Each number is 128 + 24 x the weight over the matrix's rms, rounded and kept within 0 to 255. Layers, rows and columns count from 0. Numbers have three digits each.

# layer 3 MLP up, 1408x704, rms 0.112, rows 715-739, columns 176-263
139168112144124159098122155131155114134142116072116096125140096094064142126184112182100100125136158098128046120147099119137132121106098164098151147115085121117135125145151111125126130127137104119082159137086151119120183127151099143084135109112139133153173100155142
126122101108120141131131163093150123126111146131131117108121106114127113139160131126115156137105089117095141140107102102132157062108109146117154143121125132138158120133125151143103144124150124170114121085142103154125126104116107128128114141158138150115114132131144
177130101151102139139117148158137074147147095086155137102172145140130125146119114123161109130087141117173109122143151154099120108111110078138111141103114119106100125110125124110146105112131147111160138094122091095078101155159096111155115115070140117159110128168172
134118137132119124094130131153096112092140099123110160110142153161104151136171120143102094102155129124136106091148158112114094102167139154142128142118114108116146147138146140133100111117106140153129150156123140139108103119099110146172151133091093110130123171160115
114140144145123118117086157148116135102140138159144127127123093160124116108141150112087134134126112120112154134137124154148093098170142136109129120110130147152192148127099112093149107174118139132115138099092143113138117124122162134102099085126124111106147150110120
167140119135106122183141122112132178135175122161149144154094097146163125085136094129167109111137152107110114145163133143156118188118159139103131091126133175138149113112158149126118117109096110144123138116137154152102140133120154133137121100140148094113142133164154
131132142103110117141114103127141160153171108089151162129160130160132115154099139091155117143102158163127156096162105108112128123138182126101158114146117136141092116137161198138123135136154103127115123090123127121124144124129123125123119098131156162142103093149140
175089136135115083088145121116134134154147150174108128098125123119137161141129128149129121136142151125147140150111132188166116121073154131142109112146128148164098105137134119093101092084144098082072135135098118143127073135160099094133149107134145102148140103143112
147139139131124087185105176133152105089147114117158106101125181119122144097096113106162106098123120151140124091113175125116134154115191122154133111136113125140101177101142124130157100138154154110128196139177191138075137172102156117114110114116110156106137082147124
166116065090114131115111120147121149137154126164159092140106116173126147159118120129187151145124142104109185164170161084136124132124140069136128117133138107119148131118127143118145145123113195133117079120132180141156115115121165125157107168124158141153104158113160
133136114132124126101098106148117136112147121153116117089087107108156133078140160103108167128133113161115113152140125132120122138131136159106188147115143126098151129154146117112139107146159155163143135117118132154118161124128115140116121124139137157146110148122162
108076131097100143202104145125129120141130142098168146141153124110101100143115143131152153126123076116112101132118120138118141092170131176131141154106116093113172118173100175120149153122116114130070121082147124114148136160099113076103132166113129146117129116174069
099129097166178169149129171133141130144147141085129107179151151159110089136071092169133088171175095117148082112102099136075128148119157168208087132116135082120127065111131159114126149155099188174116086134177135128117154184132137117090140132176148171133095134128098
101131152130095121140153116109122164144110106172135108143105131133092129120152144138131103122139167147106101100137106107117162165107115144129130138116126096098113090140151111149126125107153108139127140104112127143125149109116119133088170151151132119127120103124135
119112157128123150084127126119098148111086135124144103138114127136138104129152117142129110112118162125155123077094134117110113130146167144102146137104096133171136172110128087145145139122138099131134136127104124137117137134158119133115104151109097134117134126119105
154132127130117125138117135102108101111103124121119152156099144132114158188104120125110099148105089151096100130151075150161118116105136124128135190148125097107147152116133100144121085135086138136153122157139142112144193102116137131139136141109154128155133152134122
144137102137169147135104084111120098099146110108130148128101176136136111156162127127116177089163147132135091131170124160126110100141139118139134124124131135138121128142094112134118180124123081116134163112090127117112133127110166129122133138137141107114168126134117
133113097133143110161151105133126104134105144130180141188153120140141130129135095149133127115115148173119140106086111137127161150114113091132150127137118115150108118153114129135147155104109164108123136131100111165155131135145133150140128093084151169113144180114133
112115102113098153130133084132094128119133120122132105112161096093148135127127152138120117146113136144123164129134142107110105108123097119119175101136129129105101114130149183112101128136121134106155130156098118142111158154166144202170126140133136162098144093121143
116166086107081137132119176103150092095098130134158136112128165148117103155196105132137139132141100153146116104173114125172142136163108119124125113143102120156108129144095134141132127090120105137135119104151168119118171076127106163099124154084124142144143103140142
089133133129123141117086131107119095146121078125129072122095108140145115144116097106128115148130130154118132150176111105117141135122112131126180139147142125150122165137165134150159120095116115137141157125144167123156097117121130092165097128089176128098136099154110
149137122080128113157096150145132130141130166132160127164161133123103144134143102123150173105117103110120141103151141095123121096163122112128162147114121076151123116130136113117137129134118128119141079116107120143114121120119095145108124120104134150154116100122131
128150107164177101147151133113131134096145120130121089158123116163097129106118120123133112136168145140135166145085101130090136138112131150146153123143135150111091095119080115123145119163104110119103116109139111129143145126140093150138108147146163122155135101114118
096164145153129126123111162143112061130157132139112118088162082127117139106104101154110122144165183136136097114147129101108153126161128159103161139087112074112068116126100114099098167137160136112133168136114090164166153113142080141117100144092122137123112112100121
113112162108118171140104107143143101130129128134145121132138120164111108129115105118105086107108098132131127114109150118100121228161143130113167096153117135102127149122149150121132126126119153137138165085113123127137150111140112118148145115141137111120121155161147
# layer 3 MLP down (transposed), 1408x704, rms 0.0726, rows 715-739, columns 176-263
130117107180102172128100091163135109142102105167114154110119063132142105144136129173147090097124119125122098124144093099132126119158141112127147133143153100152153127183174096112143117167127123159055156148112153132134108184112105145120149131105137116177116167090169
197140167139135129152139092174141121114184158107135117129138134124122129123114119077143125136157123125104105117158128118124150093137142162152154133107106129159101145096165153127104103117124149106133127119165140124174185111123129089179154123124163114117169125148112
100112115116090126147113110171158118174093102143146154115155119172129153126136067122109117107127128120149112090160126126145098137145135124132106161085109187141144134133160140092124084151125146100159132159151127131128109117127106126145127138109145167148122139167140
116125099128113092103079087115129121142141143129142197161150110116109084164127123116089152146158117173157149121117104134108154131148146117180143135073133087087107173131158139187102107135063124105151146175153113127132120142167183118135161085092166122082102148104120
131121106124109137099164156155165156110113132107148144129122096137136103077089148099139084121123167164112139157122168107162126155121112134109112161132133150133084126092073134100135100139155123131133135133132111136125134149127170107133103110127138104157105157125131
114145129135155171103122113116119109138136092111112122102183153146095130180116152145131095086146095133184127137131149084130120102109090147148129145105145111103146133133118144151149103162150158122109103146096086117102092067111126124117183081124139099144093134105116
138131103115119090120116152133097107107116132156139133127141082140107169110090148096183152150092150104152116119140137123098091141107141074127099127108134124134103162136069147129160167101108097136140103150114116139128123107160140137168134090159089131116097128081147
176114132117135124182122104158126137098124124147131111125151103084140150131129129149145152142146142160112129151096087142113095128184129141120136127115120116179127121155116061138162125120161108132151147106128148119154138170110185151117088079116111115140114162169098
142137074137107123140131103114114137156150140150138118093117136080104131136137140134159155145128115165127126140112074085154198172095162123129106103124121131091119155145108151136106137102128101130148157090107154121101161138092124148109084127113122158143133177125161
135111148144151126147094095156160127151112095137101143146104122128126132138138147113105168139087126128110112130128139116136189153151163102109103133131125165056149174137162102124143101139134115122135159120100132153130125138132116120130076094175114136115111133088107
119129144104149109182163116139123083166135138153143113154124114118076084106169142121099118171055128114137131082091150148138159130134146180105124067121150110134126073114191144131129126176146107154097124137125127132097164123146118116103093069113114144139120143123135
113115188166096152149096177154147094119166091134132150115162144095133118136118150135149138129103125153112142121091162106126155103132131131111155156118092129104139137129092131163127096144144113156157123106201127164114129162141134141144097103150119123156166102137133
077151091152143062093125115111118114112171150141114137103137095134126155139176135147154209125118166099103143181109123125148145141124062108129115082106120102094177095147091124147187138155173151112102094122144102083149097214136145137110174154135149060145140151080164
156135088129111170142122121146121100114132103120125094121149129127117143128111115129134126137120109132144111110120144116156143121142131127120105118106155113142145158110092105151120116137149132113110107116143161107148125121114097103124145134134135132128111130129128
126169143099139149114109137142132128135140101150126149139170146154107138151094105125102081088129125125126125134157123113100092107101156098131100105141119133071161133150106131104155162141141108143099076149107165111106125126156128111133121127171121127123124130131184
168127129096158123106184099133125143120155169143144137156110112147095097113112187125157135123115130106110146143151086152122131174124121128111166104149121097154126148099116143150104118133129139154099143119128145061171117150125180133050104104108096129109171095220067
080104176131148140080125132157171078083151141177138135104126132128133079109161111061086144122114122134100122129132140178145118154130150176121105165122108135116098119119118164143096096115086129160119082095085133094083103112104156143131113091091127113123146098127116
179153140144159129155128156142137134133132155160129155123130108102137119122100128114103110133152122099106108145129117074131144128131131184061130127129096135168144165152150125101118147144129120087149116140089109134168142132130150078142115161142171144118141068140117
148128104121142147128100124158161133138133119083088128182120117200112136128144078096146097121135154149138134117117127154141113135126098110137158166136123080125125155124127164136115098157117142113142132143111127110129135137085131106139119081132156110153125166118124
119111136120113129150102089140121117103119137110121125127136114120100115160129087168136141157113108125107136117152167122119128118082095131141104147171153169091102152158118108122120099103159100150119120122155112153164138086162144086110110115158148112078113148123131
091156145112080100111171123121133135140112118134137098158137106109139108095096162171119103099130142131091152102119162147102134138144176126144110110128122176160151133090105124116178140101123172147130124115138154124105200151108081140107126129106117102107144151144113
126095117109121153141122141157107080097108121128129130108155145119170130115105128093136126140105138099171136106150135121096136075131113112100149109133131127143080145109140075119128079139101113134124145114086088129160095121136133155130126133146141116162154143113134
122100117128182163109106091099083118114152144095124124132128118116130166135141106132125138118094144135110115113138132136149116136155158098117079154105193124119128101120097152103096114136130137155134105179153146143155125142130157104115147145153090123130149106117125
168095117143176124129099148091087086153136116088097130146166144110098161104126096110113146161156139126108146151105117141154129153082124166123129169128110094149092107121119113098126120117174136129110134119129084137160138118104147116093134088118142112151132121072152
123168150129128134104128137116161126072111101097124099128142152138129110081147136060145146115082111186141122109123100120116149133129099133120154103163088167111102120132103157129139111141148109124131115102131129111130132092150102175141138121129137102110121048132121
# layer 3 MLP gate, 1408x704, rms 0.105, rows 716-739, columns 176-263
164127135143150133146133133134133173117098080093143087137119159140107134139118112142107152093139159104108130102169135136123117143135155134135192121128139131120161105142116162157164158131104111181135127122091126135092134153125149113099164128116071101098122118100136
155167121145112172104115154156115110130101156096138152084110116138162151118143081145106129147127136100129066093114112088108081106137174098113139100107101118174117140150115119110142138111098098096156132150090141119141109119104112134124111144082148140161085141150130
111181100110162147160135106136146120133091101123146143118098084140133134124136116138169141160146104169165126142103115154136112133118080144118116116137185149145132122103114138116170173161132114140106154083141130137129136124174129138089101137128133111128151159076127
133121106134161130214110135144103125120120118111107152141105153137132129138159109129126139121144102144106132132135132152096110146179095079092161120124143105103097073139139101137145129116124142147120126134107200064127123155123117108132097107121093140129109114122115
055124104143148134155162136084174130114119136133112119122120144144133129134143110137156122119125105099145135096131116114125170137125085116128153118141126142115117137112154146164113137153094118152193084120137155145114145121137137116095122110127085124112107066144160
127107139111116184113125128121150144170124111106093165150143127116151099110141141125130107175123103147124151112144129128170135155118148137119132120178160114139132150150126124107149129153156122139158116141160165130106102120134177137143133127136119148163133111146104
094152120148127117166126149111179161072137071145133117131136144139088139129137126151123125101090096102105120116138141130141098121120127112138095178108134112118158137093143154151136125126143139137103100169101182106115111119101091156129149090125173124143103151088094
140136109123143148116155071146102082147087096108112140146110094187125124094103094087105150145114149114098107132138157115181082096130111133136138149143168142095130078100122134098129156127097154137096135133094123122167124119168142094103152145128132128075125111139111
120097147137131119175134130118126110120105111103124146117184158140118195131163152136126088146111127108129106122134076122175111144124097122154125122117131116149186100124116164130132130105124160131146104144144131144132103096124142164158151136140130106156162111084128
092081179159106121126135156112138143134132140133077099147123108164099109145151147094133086152089155105104105115141111154130125133120132103120132140127137119096152116131094186113166101137142113138108129089102133132105163126148148155120120112172128099125145096158129
167109159121152097129125165111124097119138173116134156103068124117158165124173113127102078100131121110121097116065084132147120145148108131157126132091105122122135148161143075166149147133116195139118120164187139099089176130151136137123154133104147093132113108165121
096120143068154195156113113116077116139148119107126149218115164143136139182097118109159099136118154105163149159145159181112140107159115105094106127132079166120071144141116124099132116149096141158183131127114181179169107118170139165117118186110153185099170077124062
137122171152142104115106144173097144140126111102110157152157158107124186141124112127133145139130165145144132107122124128152086157115122166150161156155150127126124082135142108161150092094096128116126084150153111116130103118117093131122115123123104135140135122117168
129135137104108114136148093156130125137166106101120146115154092090176124103140129145133111135140119093126156145073130171133163140124108156126153114113110152164112135106116141108074084125142127150186117151133148123152147144141153108117133129108137136093146156109133
108133124103131111060088131157123140154145088146168107092076133126121122141140102120146110098123080102136166080157128074108162110098127132097148093122117103125161152112156134117118120133107146125124132113146140144134075123134130115088100112141114090144100159059146
116131144087150148123084143153109123117118139120110125140128130118142147122131141153147125111134103123160105094111126121137105161108156134144125119147149100150118182162136087106122136097165164159086080143142148137132149142147113144136171128115149093084090162108112
160151135125141114118132098119095119144148076158122138118157134151133161128171112113165095106165140086145098143129143172116138127155130131107109114156164108133124135101160129132135157138128160147160154098123142085137141130119136119140123119149108118115170090145144
150092110076131118141084106113114130106129108122108113119138144125104151132090143188137126121136113153061113138125088147182149115147182095124160075156180103095145150161106147137126128154093111115125129126085070112109189104121129138083145090146161106118144107160099
106177144131146129112107086151149142132127144188137097110153097111061107156080135118109133138146103139112137121144131132129114147101142137145076090170120141139127145129101109146133120137133093140140087136159106161137111139127181151157167131147129101113092108115128
145134131099151125122120183132107153098154081104131094136128122126094130158134135132121151155151109077121121125155137115160115140083153093134103133133193137148162160170147126152110076130140134154124131121121131094143115108140153127159101138112157089130100113173112
150128135115138155108127140121091113132117096101126141102139153130143124097105113093170114157124117133146160165149103078140126091093141136151093147126138121168156130138151089119121115130125140156134134123123194119134126152134102150120123084129152133143121087107143
133086131125151144086093117144123149102154138102127132092096092108125124103130131102134112115123134132169150118107094142114173129114156117119115154134126102147129134156161137138127070139106110150168152129147113143133102126111168152117166142165179103141150127107089
104128161099113135160131178149110100123121106133146151124173137109140123128135142134130100156091099120146149105112126136126139157135138161101112088117139095132163113109119109101111107153101139167163093099161149156112103113127131150129107181151135141070139118120114
129109101127135149133138121130122146135119119125097155144160136091123108143102127144125145133152110117084139141087123147165128117167131127121138121094104136136088092184095139136165139088136118133130121148100114145127154157138107155105119120078166157132121149132107